config.yaml
num_hidden_layers: 23
hidden_size: 256
num_attention_heads: 8
num_key_value_heads: 4
head_dim: 32
intermediate_size: 704
vocab_size: 7443
hidden_act: "swiglu"
norm: "rmsnorm"
norm_place: "pre"
norm_eps: 1e-06
positions: "rope"
rope_theta: 10000.0
rope_fraction: 1.0
qk_norm: true
attn_scale: 0.177
bias: "none"
tie_word_embeddings: false
parallel_block: false
extras: ["capped logits"]
init: "uniform"
init_std_qkv: 0.0375
init_std_o: 0.0
init_std_up: 0.0375
init_std_down: 0.0
optimizer: "adam_atan2"
learning_rate: 0.00146
lr_mult_qkv: 0.4
beta1: 0.9
beta2: 0.95
lr_head: 0.00519
max_grad_norm: 0.5
warmup_steps: 502
schedule: "wsd"
decay_fraction: 1.0
decay_shape: "linear"
final_lr_fraction: 0.0
batch_tokens: 32768
max_seq_len: 1024
doc_mask: true
train_tokens: 325700000
max_steps: 9940
dataset: "wikipedia_en"
Each number is 128 + 24 x the weight over its row's rms, rounded and kept within 0 to 255. Layers, rows and columns count from 0. Numbers have three digits each. The size before them is the row's rms in percent of the matrix's.

# down: layer 16 MLP down (transposed), 704x256, rms 0.0646, rows 659-703, columns 192-223
# gate: layer 16 MLP gate, 704x256, rms 0.0752, rows 660-703, columns 192-223
# up: layer 16 MLP up, 704x256, rms 0.0723, rows 660-703, columns 192-223
down659 104:108132155122111121126127115075099125118117147110123129160094139172141127154116100130149146114155
gate660 099:140142104101154106113183088142155161138129077151115104167150108121071128145132094109095114113125
up660 103:137089147119168093105147116139151165120131133117102101136128178137092101153174103145137168130156
down660 099:147089154151143092097154096120147130115119151109131165105117139147184145146162116159135125118153
gate661 102:134156144115151153138075150112141145134116110133102082119162103106129158126097117134146064133167
up661 098:143135139106139129125129116128129127126120142113115088143087105142086149125119160166181077113131
down661 102:179112151164158109164137089176109135115124133088136141107132131125101132092110164105123134111119
gate662 107:078096128140144138116140124105099150096131140095124142137110112142155111121158121150090130165119
up662 099:154093095131141146101127130120101119112136135158138168130111119144110114112129161155146088131084
down662 102:108123090116118129154105161197099082108099125144123174153098138106115128127140128093168125099119
gate663 094:093100134136140138127139110122137123124103165152185118157117098137120148113143170186130137119103
up663 095:116102183163164119126135122128122152122120135098166158141171136164083177142153133137100100136081
down663 098:109125127114091100147163166161137122141131108144159143138151150090140133104138156164129138154100
gate664 105:149164151137134129127124104129122125061119128155094114102099128162164117155125151082135114147174
up664 103:150108143104136140125137133142126101170090117132097114105166121113139129148141131117143140105096
down664 102:130129118138129154142147115140106124148085141080144132097144147077096139118106125117131142137119
gate665 098:128135141111138109152132163127157140143082155187115150107117103105131153125106136077110133132123
up665 099:122115114118135117163142087116159160111126102124113176098138140105133128096140190110116141122117
down665 099:083119100112123082165139140098090141130138106128170159136108146131113095119100116116150136133126
gate666 096:108168196117118148149109147118149132107123116118153153101161114129175156161112128161132114151137
up666 095:121119138160141167125140168101153121109130172128114147101188129084149139144172134137133142137129
down666 094:116080113121138100164138149141125109122129123142131135152093113119088161120152140107137162116138
gate667 101:144134127119115132141071147146080135097170170122150121119094139085161159139074124124153110123166
up667 099:121131115125157128131085130131126131123117177111083093130113128128138084159162123134154114101114
down667 100:143156116126169100119145128146084121124117085142146084104102129116091044106133147113143102121086
gate668 094:116113106126133108153119139115162133120098129147151102172123139127152208107148111079124119139144
up668 093:081119107145154119155153121114110128162113108130135145130116164120163105126184096122125152115107
down668 094:150103103106145092115144138121141080140129160155150127104134130142141112116124175121135136176127
gate669 100:151109137131129141123123167097095134135120111113133150121106131141154132124120156137133147148140
up669 102:133151096123103117117150127146153200163160150144142103135123111134101137088129074135088078140111
down669 101:158141115166115158136095157135139132161191131128127124172121134133131110100131112110132125106172
gate670 095:105119166131148102128163149126094122170127137145163089121157089109106144091153116144130104069091
up670 097:080113119131166126128112127140138134176138139108117128151107101094161138094145120127111084128103
down670 100:117096148089123095148167118097129094183089102141134133137128117122133153136136145153088105132087
gate671 096:108157151093076100116117105146117116093093067135154121140145111106143125096097143167107153134144
up671 092:110126128152150175108117119148095129138146156096123158183153125095146146096142132127090130089128
down671 092:147178136094154132168134126117112195128087137109157092128075140114115141160134137106169115142133
gate672 100:171172121077090074098187110114086106129126116091148136129124132147144097159126140115103140113144
up672 095:146142132118112124104087077150152113087169131119121153159167100107109148112171112127094072104140
down672 094:089100132122124128161134106122104077125114153163136112130101184158131117123106136109104125128126
gate673 089:142142176169145133148086115151101133154136125134134107125119137156125120140112134124115101133095
up673 091:178146103144147088130143085083126114129143086133107143093102136162114155155126130119102103104128
down673 093:124112102083106111084157146138113132128139128156133156098129105098171128143135118139128130130145
gate674 107:162122108128154128154126150114128116157128144117125177156101159128123190098129109166093110120102
up674 111:144129129148141109099145116153122129099116140085150130153143138109107119098107141140129124119130
down674 108:175127141126166130087108088079164159121135147139121124092107092134127134091115138160142109136111
gate675 099:150163098123112099137154148189083106094168157117094102160111081076098150152158133115184138082143
up675 103:134151095125144140094152095133138113164136093122114140130181146119116126123146129203098145125149
down675 102:135138095157129103077118129091129154093105132149142152130147193156146152091144116123106137123166
gate676 099:125141115103150112106092116160106128127105140155119108099128158142182100146181122096134075116112
up676 102:133126089127115114094129115123094134153129126161123105138157103130121146122128142124169143121129
down676 100:164151136139130195098089091137163094138108114179162126109112118117141169113131072153115093121099
gate677 098:189161129115117089163127125114141147135121148118076142092153124130127163106103102109145123088150
up677 104:131135149123169100110131099108122107114091136105160115124136164157143089124173136148144149153137
down677 104:134145164116114141122103070104146109134093130119138119084179147122155157111150094142112128104132
gate678 098:152106095117134099111177153174129145091162136123078104135116160130131098104140107124132137138094
up678 097:121150110131108124136137122108106149148149117150129125116109120130136139147108099088153091131124
down678 097:106123138114147137154165145134104141084149114092121149169145149139126121121102114131113104162106
gate679 097:134117109129120117121112126137130165114137146144123108156132142073163140109100099121144144103130
up679 097:102142107117155129097086156098218133163108124127159153133183125135098097127110152092154167138153
down679 096:126099110132128148177152125151125141137131140106119157099112148176130140155133132142140121129080
gate680 099:113171142131109132125151137147151128113142134124146119116111149119184168185117144142082148099113
up680 101:138126129116136095133089141172138176113142138112096131154103134157072158125146146101120155136148
down680 099:107139114122108156145142149137165100131088133156124139103097128098090110124118143128136091102121
gate681 082:129106114178152136175136159139144102113162098146132147080128131149097158162142168156125081076137
up681 089:113136091051110115095156120072094153119089160112174110121150106131108141156171122161157142122107
down681 084:145099140189137150188099108152160109129160103114108146144070133116160143118097143091103116147151
gate682 105:135128131142132150129122105137143169139145133134105101118154102146122096137110095112156128164134
up682 104:126080135114159137134108130137121123133105128128116142190146160127151073095138092085158159134144
down682 103:133161134069191117104115131116109128157131148154105151096106139150163099129143103173153136141108
gate683 099:105161124149095129150157126115142135097114134135099167149173132094127139153131127113163138070148
up683 100:151099135126106104108160090133134152117143093103113147140099120126094101127120126142142103150156
down683 100:120153131116121134166135154126123156110172108133138148194127119106107097093184116143134111096131
gate684 093:112150115119110132114133079078125108137131101122119162104151112106150110167115088100107100117146
up684 092:140119156129139136144158158112093084126119123132130140089060155112150166125150145134170098097085
down684 093:130104115106132144111141125112165139163140098117128085081174111143094113117138121115060115132111
gate685 096:144121172160116127103168122118096146146149143181143103143148108082171140097078104143150089134116
up685 095:116123171133110111161113135118121073120133158159154133169104139119132119131110132138128123124158
down685 096:110166127109155120130152138138140141160172152138097121143115145103135131165119103127143152131146
gate686 094:124094097102144131091142161149124124155190145159099167159068122121124117144102131144100118132150
up686 093:110111135167126138150134129138103160128172111130109124163114099096115127136163119125145113115110
down686 094:146132124131158112153115126124134105128147121087136115105115124162129103084113134112096113129133
gate687 097:121133120134151080140104168167129108106129121173135135147154149091138122145117137130101142109115
up687 097:129157120159149149148118153145142122119114091096187076129091179058142118101150157112126108097105
down687 097:097129169121121121130121148118143122118132177073100099128118132129161128121150127110121162105142
gate688 107:153159102143148130052159098136113115134142140138109119162157123130095104104152111117117085138167
up688 105:126100099117124119141127146126130118127119122134112149137139076136136107111098077129141117159138
down688 104:102141083111143120127137119147069109103096095101155102121115121090146152114139123100097137121155
gate689 101:153115157146131127128172146125094080108138126125152131166147145118144142108138141108121092110139
up689 102:144146125156099164135099111137103133083139138144127107119158121117147087129101131108143093154099
down689 103:125144146128155176143168107115076156126148128139124119162141175147146130115116124109152157158144
gate690 111:129159149107126079169113121148099150123167127151100120106136153163138118117155091132160159178138
up690 108:150117153147119117121116115120121148118164148104189156109118131117138180116165146147100105145126
down690 109:118084144099145089146143116146125124164120090111141156134130142114087159129140177096154153169120
gate691 104:147119131154156123114141093106141101142136161111126100135076101143152127156095140095131128122120
up691 107:116126140077137117129105155138155105142111123129108153105111142120095145164116089107134158096165
down691 105:169121143147162149119141103136121124098104112119126141162166157147141131099168120117135146100157
gate692 099:130149161121087135130150157125123156139135098126100139130152100066122129130139110100105096166150
up692 102:086120139107092116125117125145120151150121098114168167110112151134117064137112150137152124114141
down692 102:121106089139134138125103124106108107084154094147136115159137148134107132072153072142119094104157
gate693 100:117135117138136092132139143140153114140127102092093119150100110124107149137140102138127099138140
up693 099:082146147126145149119118144130094157135121122149118133175155113134174095109126123141114130135111
down693 102:128119107162157130109139120079133092121154166122122162143071140137127121098099153078087130140133
gate694 110:162118158136141112098128099134090184142133135125117156128071168168097126113142144121138098142109
up694 104:156123130121164155082152124128101147153129152121116138100116191118126184101090151072163124115100
down694 103:135145133128107128165133081175118115094126154096159089136134164158147132106140131140107152162134
gate695 100:088142175111122125087114100122113156136115112134164099151163101109146122162112140099151158179143
up695 100:104107101138136136150103144123180126128115165073131106101129122135127121122165136127115096135151
down695 098:154144134131133101147123142147131085120147143141123102154143134100138191105173122090132107087147
gate696 104:138161099129079112137127127146093107089122086173113130129158102092124147118143159126142095108150
up696 104:141147062128145108123095088163122151113156104106176151121152113148141153072132143127116134157152
down696 105:146107137122133148050129121153105099128133069086137141146123159135092098149119151116125174118130
gate697 099:126153134124120122117146147130178156121112152155134136113108146151154132106155140152110090163101
up697 102:097138165087166118121111092155107131087099109148136136137135140113105106141144143109148139131134
down697 102:141133122164104111136143139132131100149166170129151130168137159085119138137106105123130155137107
gate698 094:121137087106132172139127169113133133126148146117194123128144112135150098096124122131124108149155
up698 094:113151128077173122168100142134121137116130129172086147099148182104089136174132119151092103168140
down698 094:149092124173135085115158138151132136097137142142110118125124157128095149089136150146166135133137
gate699 098:125113156136121104124159160090130121154152110136146150155099101100134146071070126120152106126075
up699 097:133122119116114120135138121136111129112104141103113111114129141066123146148132154104120135129116
down699 097:073129141151130161102124114084160128097137140156097123098126124140131148182097137118118100111161
gate700 106:122127151106127118135163133133113136098155136177067121115107138145130161088115118145107102094112
up700 104:125131089143151120126108119112118113148158164117114140125150127140107164095101131134105151095114
down700 101:174172128150108119079106133113142129121096126098178160126122139140070100120111158161081091111139
gate701 102:178125098141116130129128115125096158106148083141143138149077125124127174126137135145163143148158
up701 098:124121116146145147095104133155144157103076117127146138068151119134123110102140062055122161153110
down701 100:145122135144153116144154127155130097126139066141113093153163130200104128141102131134143098106159
gate702 103:156161153122136102137130149086129111082106109107141126126107117098166120107123118089128145105108
up702 101:138138110137155125104155127112098100102109096119125102131152151107123109117144108113126136125129
down702 097:147119116166150111129123140121102140105166157124125130098135152120099151166134158086139128112134
gate703 096:086132174139108125107142132146158148164096132125154103112102082111148145103136140155102119141155
up703 091:163136125084133154159122100115137145115164160144161117143108156112127111157127142093123114110172
down703 093:104167134177186111136111142122150134151139134119099143164102173133134138111143126096096153126094